Weights of a small transformer language model: MLP 1536 tanh GELU.
Each number is 128 + 24 x the weight over the matrix's rms, rounded and kept within 0 to 255. Layers, rows and columns count from 0. Numbers have three digits each.

# o: layer 9 attention output (transposed), 384x384, rms 0.0399, rows 225-255, columns 320-383
# v: layer 9 attention value, 384x384, rms 0.0321, rows 226-255, columns 320-383
# q: layer 9 attention query, 384x384, rms 0.0321, rows 256-325, columns 320-383
# k: layer 9 attention key, 384x384, rms 0.0321, rows 256-324, columns 320-383
o225:153100111106141112114121151113113145137129135122118109170119102143101091104136130129113129091118151130156158115147122123122132138133140141127117152151150111106128134139118109150126140151110140
v226:122143125157119157086127123165162110139147131085128112113128110120112139116131142156145085138117132148156108138136118120147144162109123156112109115133129143148141184122125136126136138123148134
o226:102129148094139172139162122113111136138130144119124139125112111147138104136135096133134145100103145113104156147150141129141125101110139097124086078144103157110117110120146135133126121143104150
v227:179149126134133143141103100100132144127151129102120108081129102145109133123135178159108136114166144120112129117134117133117103132132148107107143149107093112105169109114102134120123143109109084
o227:108130127144104122133140123148108151095133139142120148165127103141128136119134130147148107140113126156138131107113171131162154106140116132145126125122144165138130122121104126114132109172122158
v228:119135155121151164157096125116121140102143140136126114139141103112155149142130151107119057131119159112129137103114142109112113136090127128119106138101102148108109125131116157141163161097121133
o228:133154151128151116092094107113132092179130141121140154131144110178106105111169125154112140103138145134120130156148141095156141078110120151151121105111138105124140119136143146103104121100126114
v229:112153104115142131121104077110144119138121110128126153170131128123141157103149133089105114136092111131147170145138145089156105145152161072115137109121119091124130108135092161153091130110120057
o229:149135125137140130146122142128127125098106128139181100122120171147138111124122136130124145133125115118137115102126096129144135086117096117140120159100155120133125117138162145134150142128147128
v230:089122154155171132148089086132158117127148131134101152144177112141116147135149147138104178143120160145144123125116103141153135130152134130143142073131138142153141126146114101120168106123067111
o230:153143133138128119146129150170135125137115122133130088134141149132131132149105098105163091121149122143090120150117150112132142085121145130124123167159135107126124115111151122141127139122119118
v231:195146107145125144126155136119161095144139148141124101139132148117103143103129112137121134141125121160145133149125136124136145142113122149120155111114096125135123109137138146147128118130176120
o231:114113155134129111125140135095124158144117083136119143074127103140102112116143156103108096102098116122121136161156085106144132150140135155123130130118131148111106152120152146126106126112099133
v232:111139131157160151100100094118133157146139117148120129142105135159108086120160166140152108140119115090094164103123140144146114106099122134118104105146141106098138140143120139086092110146144114
o232:113192161117114116134147126098110079110130097125129153101125108093114142159124115111113138119132105152128095157122071128109083144132136116115156128114134177143131104131149117170129144130110157
v233:130129141157135105127142128129171116169126105128130168144146134089146156096150144157102115150128113138151103152170136129085139096167096131156120114083140129118131105146109128120130155120164141
o233:163113116083108135105115090161109143099123136134115106132152145150161130121099102119120139119103141142103132132110120121162154130107095099080153139130112140145159138124111109140136144149150118
v234:117112130121092123130137123108124128123113104176124121176128139140151117140135071167107105134133127135141142151132093089135099128110124109123137113171115108150103102143163091140098116101140155
o234:160153129124171156163111132169144119167111162106144090090113089145135123160150161114149143138100104113125117110137105100111133140124131165111099136108150129103119155119120137148127145124124085
v235:138128097111146090129129114106129116085092111123113118146117126085144141106133117151135109117168127151157119122141154134118118135150126108139068103081125145127138142106133118109117146132116154
o235:129120135151120103127108111145151151144166117134137135112142165136094126162140126132152109097100113096125150089139126122171130100116119144142154155131132081089095076136100142133132097128147125
v236:133113110137154101113084136124132137118147087126115140147118138129110167138111122133155139146137113123171113115126131145149142095131113152085086179115131104111154090136116119140113116126123111
o236:110141157113144124151159087113157101149128143123101109093130149120106094090155096128113140106103141115120130109125146140117115160109142138114124111149094152126114145116134153126154129130145120
v237:126116136104138111129138080115119093122120116101114146126137119096126119141101116092111117126154118136133141138134085137133111127107136111112140107134139148098135108099132089150147120127117138
o237:111105118126098114149095155150137167119139116141160143176140118135099162123147152136134094109121153130135102123109137133126126115114138122148104126106113111142122143181151112141127120095122117
v238:143087148112141143128108162122150105115154115127107134119137074121127129149103120128111132121113121133123174110149115134132131085159101114132131124127154142126131147105133074156119112131124139
o238:129142113159114153091128083143132127156087149112150108171120162113107175135103118151170146135154138105141084121124172133142142175097127134108096151161092121121100130169118143105173103129124115
v239:125062171132138101145131125152126124150092105167190125145112170135144163111141135091117134165141119123098104104096053140087163104175137111103166077118089137111088155102155138107125116142164111
o239:127161099111135135116140089142101169130123162109147121167129112092118086124122133147145115128133124162117115128150129130130140157154119164150110143083164104142181117165107108116133152076141119
v240:159130099175129125118127116128122153120134163097137130128127110145144090142146097116148142118124150175071111137116149145095165094136145111131145159130145142135128157131139127143125150144174122
o240:139124114129115152146104114129145076133144100137097130128130137131121177123126168134149132150147149140143111144117131119129120143145143121086120106125139151116114122145136112117100114102080142
v241:164095155124145130165136129145107101108127123107144133107085127156147165148152154134103137139138175142106125175159125152131110133135146122104170109134110105151118150136129155116105125107146128
o241:093121098127152135098122150135106140152132139123137135131107129111125096105118141147111166118094141125156145112112117115115140133147145134108094125117148152158125129117143143143145135154138089
v242:107163159127164076117129152113117117119144120147169157128163151155161114127118131135087117142124113125120112135117098122141124108156105110098131118119128118099127114115111119147090131135123114
o242:150120128129133130152146117113146129159101117136148097164141128121078157133147124154147151118103138120144159087094106139144103157108156167146112148122129117156153114160144137132139148138156112
v243:123108131096122109109155169105076146104137142122112109152125088116146116156109151140142128092128084091125143122128185114128144152162126153143117153094156112097130132139135109101124122127136139
o243:174121084134137141139114147137120084110147113123125122114174157176122121112140116128112139134115160106136128116161108150131067107104108117120139098120100162130138136142104114166111116154127123
v244:147142126160102124136142099125132158103074124154141113151101099133131124135119124128142144137141131133118140083101113127170117113118107123134126136105123155123114098145112130102113135137129116
o244:100138122126115084137113153143112109124144111121115120135128129126130081115101157148114133112141158161151133123131161143122122137151096144127134142144117161105139137131116155111165099129144080
v245:136127136106127112135156137115113127134154135083120136100076101106154106114105114144131130162153116139106133152113149132086154135138104130105096126156127095146162101094157190146092153079113094
o245:090130139117102099131099099111103125121123159127138158134125181114134124134119106107120103119103112094139121131123172160110160147151110103123176131146146124100118099173100081119111173149122178
v246:149144137143113120132114147149122122111130097099137118086138152152167077116080128151138126075140134096124166128134142082130116144128117158120095111117119161111118134076117118133117116146122141
o246:159085149163149125125186137060173117112115156164110092152100106146122176133155106163105171170103133168096136102135117156137144116140127101100153148133150130151110187129136115113107145146113129
v247:129124128091163130147157158130112124116120122142160125149167143135165147118117118118143098135124115131146136130137118139155130118150138144165117078157135148125122129143130138127111123093131141
o247:118141125166124106159122128160120102120129170148150155106111146157137121131169153117140106122113136138126136108121141156089109120119141131135140152131098129138141095097119122117156102155127106
v248:116154114102122122115124133136165101139128145124129141115135128110162121122135103105104092137136124128170137123140123127100122122120107134142121125117153122122115149124105166128112157164147132
o248:174124176128137129095121107151126151077128141120124113146143150125163150126147129180129126128114140117101118137131116168130123121124123091107129120144134095103144109110108123121127127105162130
v249:100128092091130096122104104162117114139108104175081125142113125154139123144132171128135125134130156111129126127140140160087162135111155123148142167138165150103143138106123180107099137094124119
o249:137092141129094127114138095113139109110143113110131116134113170136122127135110104135131138131112120140119143098152146100175088129131107131105149130119152080161111093119127119149127143161151121
v250:117122133152111129138099115102136132134139166110145121105132139114143161133128129077077107117102115089184135175119161109138130137128147111130122115140121123137147128134133136129118107159088137
o250:145141134103141144101103128140134112101123131130132118124120115103150125088116132143123149160132115152105124101139124112135117124136161128102127127129143080126108148154134131138137142116151112
v251:166150111116107092172125104085140133120123168126137119107139113149099138131152107142142140184132113145137115136112103116141079110109123151120120145106131129149127124125167098159126107188151157
o251:107087112151112131095110160140116145165169131156146138098108131120133139150135132142131122071129165141108147116156140133119135153142122168137132113154147095124130163148103120097140115105102095
v252:122125104136133136072135127129139155111117121131120158123140135136112068131125159130148154117115106084125104144139129147118126130088111121142120159096107129119152124166122142114124099112130107
o252:127116171132134110136131144098110071124088152146121106144114127116153141133125117104099108133116152130116086147107131105161078097140121131105162138124138179146120139098104129145128159148147142
v253:121124172131161138130099146105103130142136142140140119118146119126109124102098141121115173093136158115119089088165128137163104136165138114145123173129125143132169082149135130145109144110154114
o253:101159118114100114113151136100124109130168108141126132159134133140108115173126121117119109144145125101111132147132138120125153134110090115124125091134111118146103153117153151109116121116114122
v254:182139112140125134160148093115139113093102165105126193130122134116119118107111100122131143098143118098148148142137157128117125115139094073126170113105133121135094136141098116141113142088080148
o254:113126117172148121127097147143136122096094134164156092146098125121140129142149150138114120126129112126143118122132121131126131138119137125120067150098088143054150093157158140111109122135157133
v255:132140144136115121100119114152128145078117133124121129148110121155160101169136121135125123169133162120157117143126140176112117121127138111122162133125122142170170198106130136101136142098123104
o255:141127097136154153161097135144127159153132130138107131105138158116116153118132098114121111114112130146115137140161120111097122101100142113114132128130110156097143087149113103141110115147158146
q256:129129098132148105161114153168150110118127148141147118125111115134131099112157106161146151118144107096136111140142129111131108163130125127173118134103130140133147113144117128117129140137126093
k256:142124123149157118118133101113148173135143102128157138104128122129123080116135097148135170100139093094124110151135112139137092083116137120153098104111148128140152114127154149133093120157133129
q257:098108081097141139136149150151124110132117107184128146102149117159144129122110151125113133127096131125127133151140146111114123151146128123139095141120121138107135136165108109130132155102142139
k257:136143109144118146137144143134142134134117103119147120104160155154140126135156107070103124098138153099113113110131142130130108127142148116101117135130101171105119130098130092122091150095163159
q258:106137142126096122131132109116116122129106112091128154142115120144115125146106111165090091127113153112107173143108114147114141133205145152121145104108149082119124108123164157111144167108133126
k258:132156147141137152137129132120104118124092139129120114089110133117095128144104116133167136115058151079151146105084120137109128138145146141160153139139124129138138117111134155144120093136185103
q259:129121126126133100114141112093113124138145105114149155110151106149075098113138136122148121148107083142142122094117095133154107155117136142107148141104148154138117114128129104162130110155099127
k259:129146116113118142097110142120164104127133153128116122127150098073158073090154099081121136098156111155143161130084119107130112130118106127160151118124148130126128128142120114103129146083140153
q260:089121100172165114120105149144116142103128123167143168153133133152132122138101119155103143107148137115116143127115144155091121084136139135129170139162147119148104110141162111144148145153142137
k260:091150152168117132122141125152122103142166137122115145129107120124130166145152132160120128102068128134126144088119123138138122144145097122099174125126128135137110121101099113122162156144114116
q261:114132133136130124122163117127115142136108115169078155107154116128137108088148147127077156130113147151126145108145152104151097152119101129160135136117084136135106131147108118120099172118138163
k261:174164155118121119110133097137132162124104080131127169121144141166124137151141100126115174093161196119099138090164111152134147132141134128140117110125150123125151147108117092155113136100148154
q262:132132133128159121134096104135073102110175164101109137180133123154188103122100136129122160116076131109148131103136097117115111105158133147159124135118126106125129153117074112123152161121121125
k262:132094135105183149146146119138147168113145146099120124128115126138139119128136143151145165124150111141162149135088129086117138139136134090144138145128133128131112126134117114110121082102124116
q263:155156160098140104148128096107094135085117132137148097115128107116144104135181120145127110116089112131121136127133105131138131094112157164114112147122135054151154098135142126138121144136116132
k263:152141123144119084117113099128087132145175115174122139135161146149126114121124126136131107135121146136089154085125104119126109133184129146148119123140171103087122154135093152173149178142076169
q264:117104138128110135107182138121146128136133124126094157133101081123104119146123119118182162152140137135177143156153124147114106117102145156137080101135069114112106127114155147091126144122137129
k264:157118123137083124125103089124153103131157095091129149148081116129083148123102135140138116128168113116128135141162151114110134093112122140121128139086085081150126094103133137124123127100106168
q265:136134123151131142158121145111100162115140115140163127128140128062115137099116119131140138115142130123152160129143115139130147142152124133144104121164101150114151102150133120114129124102179125
k265:129122122114112144101096123100146140094136127117155151139120178129118119120166116075129135137103134166130124182124112151118098128148109109120139134130143194100143149137118114095091119110152142
q266:086146164142094119160117118124122128156066103107151143144143132151126147110122131140159120147141144145166121138063131102141164143116084130129134069171156140127103101132139109142126147120070165
k266:121128073074148141127102112163151182149123102104150127154162122090099149081156113167124106107126096126120120136131158142142141145129124130113094097147152157131109141156135089109171123142129107
q267:104127146131166155149153138093119115125119103092101159142108165131109127181135152144135137107084149124120134165141108110125074141118143135099108127128138152135130166147107128156159156100133109
k267:140128135143146166143123140095124102092098134107078124085110130093139109152093120125107124155088128149126128111146124148111125157149167141132128118124150129136139131161158125137089142130170096
q268:135108175128102144136110142155119129119123087119141146126116085119138130106156174104100102115130110125056102145125109154152087149095134116110127129132135130139100119150131130093135134153131120
k268:138166150110124134119125104138165142153145093145124121146120060130137139121135133124123115138141091091125127126120140161102088153143140076137093126112144113186128160108144118126134137115117107
q269:102119078124104158119119131148132107095140142130153139139132097088159152180134099140096118131142147116114108146108142128125149088098138103128126085134119109139105122150124132145108108133111135
k269:121134110108097131150124145148109095136133126114123125088126142131122170125160136146133101163138113111153134167121157085153108149115125111078138131130095132119143117149111121090178146163154133
q270:112150107156094118113119129110105148134166099164182141161139118148126160144092128132130093121129151168142122097105128111139143078130115118112147138132172142154127066135129153165099089166101151
k270:126157121139099109118129165105107136118148087179136107138130129113078129083179131084129107119138152146131125116134155144156110159144133117092154107118105127117110098133104132160127155157093139
q271:119132118151077155102112150140113083148103125130171109126136135151125145137117131140132098192182145190138107135092139178109146111166124131122105089158130155134180119130118115155085127153106188
k271:092133116134160177096101156173119129112150149128135136123147148126125110118168164133104109116114112143134103165151159138119115101156145120086103147150120135124122133116128124151118132105115148
q272:107120135154096136120146123108117092157113105128109153125066157130144107135135128126175119128115156105129134108113125121108134162103159117122122139168133145113170113110128163136087087116137095
k272:127094098133105128129100134139165122175156158124108116105092152129125094135162110130154141106098145123107131184118116087118100162140178099070146111156159128144111158154137127111107121104112113
q273:103121130137099135145139162087109145137149079125150165133095162158130106149134092141113170118135126149132084126117145117091107124091154167092117087123088141124134124134140146121142108145150139
k273:118165122102123158162110121114114103113111139137066140147124124133168117157109112115128125115144165115127143131139128143162133136121125147128091147142133138099156132122132124128117107141122107
q274:154104109150126160103103145139112132134173098131142142142134114099086138085121091124099130123134123151134121127161117136129083165166151121131106158115137132087137130108117134134119131133114088
k274:107123122117145129104122109112106074100128126141133117104124112125154120139118143134122155133125136098128120144104101130113128147123130112141126095079123131091133132102159121139134105120153124
q275:097148135148132155108150136132178104093140104088147116159122126134133131168119108108147077098124147086147122156082110103129118097128139107139116120111121137146156102107120144162098074101150109
k275:122124113096123091132106179138153092116144150128146116110096152150134122140174108111136131132149119096104105147130145160128121114108170076074099106135111112101113112114117121142142120129115148
q276:095105124123150127107105143123087120094104107144119140165152136138123115129142134150161134103134116112102114132164095175125143110114125144140103141120127108139135125109125101100149148104122133
k276:122102081150144135081114121160129135131112115109164123128165082165087140158166127125130138144090113121086125140134152140104123114112092110152138140104106109141124126154083120152130136141122153
q277:089107106096148144178146124147148108090124115119142131102147135109097162153136140086107135099103141122144123088175122096100091181121130132116127120117131168114104137121138113142156113110132111
k277:132108152134102157170145149118134135143134078107113123104128176093110169177143100076161134107110145115111105094129115111154119179129133126123139128099122142163133113120117140178131136131130152
q278:129115104108107168109126180143156122132153162129140101132150107167092139148127144125113148133151158137121091109121134149131110094132127113112112095116127145132100141138109129111147113152153167
k278:116130098116149141107142092153159104132164118078089104134131124104132152111156144136116145125169117142141122094121151151131125092112135120118100099107071138130148155122106149123141126151136088
q279:155156137134123124125157153143135151136087120132153124118127136170134160121077060150153143120145128099137083155118098131124157119122098074123115100139115117134113105100147126113115125146121134
k279:123133150117120128123169120150125109140123108163132126082133156174138134149110103128161114133147107133132118130111124116143189134113111130115122125161081109113114131134128135117150127105158113
q280:149109119123164103151137107179194121140112126119121150117105155123134098141116101119111094134165147102111116141099120124117147128163126103139110090121153126100166090097126148124108124132156094
k280:157127148119183133111149100139120194099088103124125117128140101146147099118162134085107130128142160123124144114091111135148138156087122115115137063106137114120140132091106105103154133151160127
q281:146150115091118143137140108121127152118115143113115161154122117123109121140128099122139135110111118120083088128116152105125107156121128115153115096139122099122129165140128156089151177124157107
k281:136155139091121084143181089166155143150106092110126143134135098130149154149095126123129136110106104178141161132125129160136125142129139137140104127158088119176153102128147122122134112122167120
q282:107131130089132160097116127150124136124126141117106153136106136149131088131130139145121106134110154152091128180117128123111121109148142144118139152100115108123122128113123160123110103127117122
k282:138159112143111109149160135090121174109153093108099130140119127137110104141124137171129096154112141098129137150096138124146133108116109130086153119131132130174117131129130163128148184118093146
q283:099105122146134152137098093133145123104114103131108144153091131156158116124133155100121132094147149107164106148090105101121141113114150111080102152161151123173123145142146147129117087116111101
k283:175095102123099148129112096175119124152139140158124140128102117121156091148092137135139091097108117140093068143102148113137134113137130138097153156093134106118112131130115107111118123110163119
q284:109143104117142144113100148120146143113154104089112158074121125121160134123145111126139106162119079121138088152159122116156113133147131138146125110129073103114144136136167130119171146165150155
k284:105137102123117149127104152141147124123106130113106121168124111128175174120139113121135146110145116097135146160116117134124136121088140147141081133116083086144121130122110147110143120129137095
q285:130099126122131108173121125157103145105130152140131120143095116146118164131189193091147118137172132107129165127137143096122111187106157101161172187095150132119120148114117079115103147109136121
k285:119116122128101138146141107142148141127156115134172150115156120120113127099123182137101129132142130135142141122157102187111101134128117138144150129131155134118146131108122115100131142127139123
q286:118134131151130158130129097143165145128124127121152115149134100141126126126128142124133130114176120148153147108134116124151120136167120152087127162107194097164144129116135096146156136136118125
k286:140099145119134119093077115126121144134126155124123099091098143131120129101161137094099143109101079138117108099144128156145117143151088138096125165123172114139136141126121130165095137144133140
q287:114130077113126122133123126146084101176152114119135152140130127147127162170114143133108102165115152131146132172118103133124126138120081092157091131115094103167115165106136114134130115124164110
k287:097121105114130124144135115161070116126100141129136138127154122137096124126115118121119156144134167148145124144098102165122152125133135111108128148135103070152141127137114110143125134159159128
q288:109139136126131103161145139102118091095147098124134143168125165130128144155070075179124125140093119098134122143123133121142143138121110159128142102138120097125148115117136140095134138104114133
k288:103168141147100128139165104138092114123138107145110114129117144143140125169102096123149145142114143123092138090127154123109167122094134171096157154141132133114090134118145105100122148129093113
q289:139091145157082122131150106117112143122165112113155111106103120154155116119114106138148111144138120185145133109107098144159122121139163111124130131127142161105119068153136140120120104115135166
k289:125110150109110095109148139087156142136173154118127137140113103144106082131162099141180118139139109121139151128089188106159086107157178134128125131150133114069110131159143110142099155088145095
q290:133135173137163114101145135158151156157132150153116148101107100117110164104135139141140132102171164124105151091158104103119120120159112121111151166091100115091143097139134119135150130091122145
k290:133117179143159118123135095111171148104115125108147127138120120154145099122105134184144120159163113089116174117080112151140145139109142070130173100092157120119131113111113109120108149095094127
q291:129115107159152121161094144128166120132109142128125160132127113104144114096067123098135114146127118127154151146079073123097150099092111147080134116155072162133121140123146149098163146164127129
k291:147111127139111104127150147143122106142143139143131158135163135099164101123108147126161148094114100103141122123126144120135126121106128168114130119123094144122094115140126116107142160130119125
q292:135125088089158118130114155139122115137152107138109151129175141104125103105145112165137152133090117092130112182112117162152122124134129116153143122129104181156083154121090105143150147098164140
k292:123161108126101126136126103104104138124114115147106115125141136166131083104119129152132161147131100117172138155134092142119156107156127109113180131163107136151132127138107111117152154114133167
q293:145140100124123111151140118130122132112161109145130116088155138116118129139130148108118119137102127152136097135150117082139172113152133147146117113148155130146132148150139138085095106150122122
k293:160154108113121102186156141138102129143071137146116135093177144115151134162149133104139155142121115125152087087134169116146124111126130109096135130121132099127119154145170107156129138140114127
q294:077133122103120150131124111140097112146168139117107125148130094118137085165112130141094166119114146104108164142152120131144125120093126129129114140130112115150143161128144134125128144113143098
k294:131111159128103108168110143166134130134140090117111149146120141132155145116142119076088171150105121132131123172139136095139129122153136125093130136134117110139135127126115164100110125176139136
q295:092127094151128087143134169123144086138096071100115140109134125127134129183099123127157095141162125141131157119100098116129153126123122115146108107118150152160143096129117095158132109115114111
k295:141112092177147136080130117137136109147139138125108069139133164140146135135118121108128122111130126113141150124123097148170138146113148162139155133102169114135138108100119127116128094128148135
q296:135087144132105106147124147120138116108145142131168131149135108176139100166116122109130143131104119148152100131118134154142127139089125137128107136153121157156119150107120123103124101140139078
k296:130140077160076118137128126101115143124153113116145114137101109164126147150125100153121114136126104140133115124134157142156144115105118143147068144146125126136134146122153140143166117118124122
q297:130166125161126144131112123101100121162092155160120145093085133140142152144134118141107132106165110138149132094148087117108138122087146137102186142126132122113131123171133140111125116143144145
k297:121115118147107169114116102100123148164159170144127146112112109114146093092114116119153123125122109096127153134122184104128147118108143135134130060135127117154144128159127149148114138138156130
q298:135139105137137122142137071137165133119085141072105101134104135138097143155113145149157141093164105140122097104131098124149100093141132142120113136108099083109136146150153152134164139108122107
k298:135129146101144127145118120146178103097102164125145127144166153111137110113180154113118151133095139161119138112119103154154106107123138131139084106151098104157103140145134139114117130131104115
q299:115124107145171109175149163139143113107129135154143145122119102131158073115125145135112118143123148116134175122154139099138149172122126099156149152114128116152117140133092149115094172074143133
k299:103153121137109130142150075121122142149132130173119122101124096158118113090111084126127120136113139114128150097132107126128135140134134114143140150133115098149125116130122128149122110078166120
q300:153146115165124110111148131106130123176164126105138124093146131148105156127118123098164107135128120117119159110101136123167157099108104117152130118115111129112118101141099140136096121107088157
k300:152124155176161121115144140091163107120108142122143140134138169143132163104128121141129102143146116124153105129127099141106107121122131110130148151168106113137137087126099105109108146119144146
q301:123144129130137126098093124124151092115096144109128132155161122145155106107108138143141174097163052125158135095164114120130144127088112137175068155116117100140105141159113133119143142112106123
k301:149144115168131122125114120118139156134121125149142108131124120120136157148107136117132136114112120151161125102121136124143128137122127136144137105106161119141120147102151118123132134138143152
q302:130148132118124159147154105159113169082126123096074135092107122113114148142122148132175104120110168109099134123129159133117116115148127117101169190130096116158100143116125104145165150149117094
k302:126119124135147137132114095172118151141128147104119135134103139084141123131125163122130127147102160131126124087099129149105155108134135124156136153131082140150127121108117080117126111137122147
q303:140110129135153140131121132152149149107131167095125157124161089132134103119109167110105173143107114142116120130169106130123133163144133135105128132090169101116140139100143125106122134094141096
k303:137092155156123150130135120144125154099164140106142125127143098105151133127098164108106130128091092149159120110138119091127113116177098132118119134113202096120127129094118121141126144118149110
q304:150126134151094125136118115116089120106165103152091139139089136167100122182121098184172188129119163139148115087107117090127089120108137102145130113120105100140093093138126134135133147103095158
k304:124150142132079137100135118134092128113151164139100140127136175157076118140134117177163142133151147148138170122139119120154118113132132150109128144165097107142138104125082143111097142109098153
q305:169133113142148124143140113101123100153137117113169145089100147120130098097166127123108133109153118112105161151150121113142161126130131142106104152069137141108127134150123161141101171122168081
k305:153139128105109123145148116112150120168121151120170152121111125114141101125130146152146141137117134150146138139110130116129147118152107104144109104132123115133150125124142151091158124144129123
q306:136093105127104155123149147112090128136105143145124162154111166111150121086123153129124115144144150138099095102156136172125123173138140161097090157116109142111153128165121160136111113129122142
k306:124134115131107147129144098134151086115124116121145130158142136148079108119100111110135088121124189136118107153127156156106138154146105147125112125111121097102122127138158137124113125082129128
q307:137144143139102087066103119139124124108109116151102102116106151166140144103095128159136155135119149146126093082140157162114139135139119123140127132141120103116159100116117121127146102138128130
k307:122131144093123138103149129143166134119129139143146139107113153104150117119122116123149133105135141080114098080149197096116122161150132137126159151124135101137109151120123168126112106097124091
q308:123182110106129123119109133181128130117138132078150134154173137141107084138150132128078129109133129121129123116086116134163104112097132114139104169151101116159123134125096137131135128140130154
k308:159121106108089079102124143142111115149120122137102112128109130112153116167172130093109173117141090118156136130093106151146140130092122152144110137138143114183100130131115141170145117125153114
q309:099112072132114124157109177153156068130133138107125122136126133151113124152157148154119134159131132106135127130144122104132125112117110124146128149124122118146109142146114123100134119115153111
k309:096122098178081157139152136155114147095133117139086127146108118125135123110144105134117135138149141110120127092114112129142102114121124105119135131126107118132122140141144157110130098139112133
q310:126123124136130138152121151142137150138122116108125098130141116122108081125116157102117160133133112152129141142099123131144097154133109216158111158109133124125109135098115113120152120142145127
k310:136109164110091128126118143144139126120128135094165098128144111078135096149117157145159139104160116155134146152112136166120137107123127155142147168110165094123114140099148112137097103099108122
q311:168155146127141148131147113097143132114106130117132095131163115121116146075156131146112128155151117118148165101155141127156137114152153121114141198141134141105106152127140166127145116129121111
k311:130145110122124147102124132079156138105132138148128107130097102138136095105093117134093103145140132128185126108118120111140130143156109161092145132136181111119123177104140124137119068123079117
q312:145125111121127144116144121140120068136098104149101099129127177073131144111126145161132113080099129108137115136184111100097070146152124132147167127124133135134120141111116106139122114093115138
k312:164115135160131150178160150132106116148161124149068114102116194162112127141077108118151120148137131137089135130133106110111091101138132082155143102166161164092142133153133137145080119125109148
q313:100135165145147147125143081138126132135130152127176100085075152144127106119139131158104076135108132143165138114155140112115139122110109154159136104125111141120117138148125121151144141135146080
k313:158154134123091131151142129099154113150131159127141146103122149114111154109144140123125111102139127162148141108121134104125125103108126149166142138107127123136144115141134135121140090123146137
q314:124106147128163129128097137142130123129104148136099139124115116116123149145123156157180123158110113151088110108136143136107096125153142182114147151163131165115104143088102126124130153111085114
k314:110141116179157164127122113145151135148132153096101129120114082139151134130139119153147144134096169136122142085115079126144119103164124131083122131147141147147120145128111126144138127108085132
q315:150079128072138107120106141174121116155065115128082135105163151101135118110123129109138144135133132133091130124163083110114102142153101134127146137070129119130151133118122097125138146120125138
k315:094127145082134123106119141100134139163089128107103158106128130155129126164130154131153123133140124115112128157142087107115120120139136140097140131096141113118119123139131141106128149092171099
q316:078209102158134105148112115106090176099153127097127138152091086150134129133116109140126132108133166141142160116123120130162153135143141109136122113156175140119086128114106115127165133124121129
k316:110136146140122136132119121136154130111146120111148142112101125101153141133154137136144124092107111160110093114073110115151097135139127117167146135114117126134148097141130125154158129108145164
q317:135150145143143121100108128120105129153087129106111134143101108139131099134133129115127154134148154123139165132098133115152149151129150142115158131121122108126143092115142145132113123155166142
k317:126140140161148113100137150130097149138137099091129139107137123094161096126122118137134141123152144095138162104098137131143147105130136132134153109122131146160106105117100127175151120126161141
q318:096156123095114143146096170137108137088136106127146181140163104143158071148113139119112143144119118150127142118136102094176094128124122119123142109114125145151090132110111127082148134131159114
k318:127120159125112128117117111150119164155148125121148124125116062095127147132124131151103118139154120116191110097130144145171143122132123107133120092149162112133161130151114110116134092132125123
q319:103098142118123107109122123132151098127119127095144126129118114123144162128122135159129138128146143136114131147149107161152126164154109115124118124158134100108130073131097161136099148097143140
k319:110143121134131123081116112150116149097157111137121134111142143128142116160124110157129138190131126114137127126106091132143110142161091102163136134121146135088136107128164141155126139100168115
q320:119122118137109125125163161135136123115134127125131123110123135130122121147161117127128140143112148081119122088070094155154106075146125141125101115123116126105136135145138146110122136185123104
k320:125120148171124129103157110152150105156138132109099146123129132123167108132112108097118165124115141108122157120126137128127132107150140138068136123135111126098137145127115126132098121128113127
q321:124147162164102104117127119152141116138117138090115134126101137143102147130096133149125103127137130154164112121120150147133154108136127168155132121110110138160160102155100120115127161169123178
k321:092154115137124078123098154143137107113123141159087145138131140119121127101153111138160131139152141126111105140134161114100138132104124175147127137098121145174144151143138107133117151131139143
q322:106122121109167141144121137149107127099127144128138158135124129130140099127131161152131124145140119113124144172138110174084126143126102128173151139127133132117112110104092119138156154078143161
k322:110129147155136151126086134158144132138131172142139186127104089152143121154109088090104162171150119127150152175147091126093113155135116122172127130165149145141140148095117095103112116092149142
q323:088134134131160119109149122131120129111110172146147190123138109164135152155152139114133165122138130097145143138154161111130102135146129139160135144135120150084145157105124126126113113117165095
k323:093128140136109126147106112092152162116105136138110123114133109140122177127140092140096122136151086110174087133135147145170084159169130122172115102149151121125134126110127137136098105135132106
q324:152128109127162121108106091135103113108154142119123117161157108112087128100125140156116122124151080130129101138109093187136093140134160110149100116144144125167102150160152121154101131088144101
k324:151108131112148142081101076110129118129124139122118094106128116118114139152136157109129092117126111193177128111128140128123114115153113131139118130135141142107070120116125126127142097099142081
q325:105147148128127121138147107102119136130164141180143099129091144148083102135162106094115104107152193138123130095153147132142105119103117133118147127110149143114152139132153109088110139131128131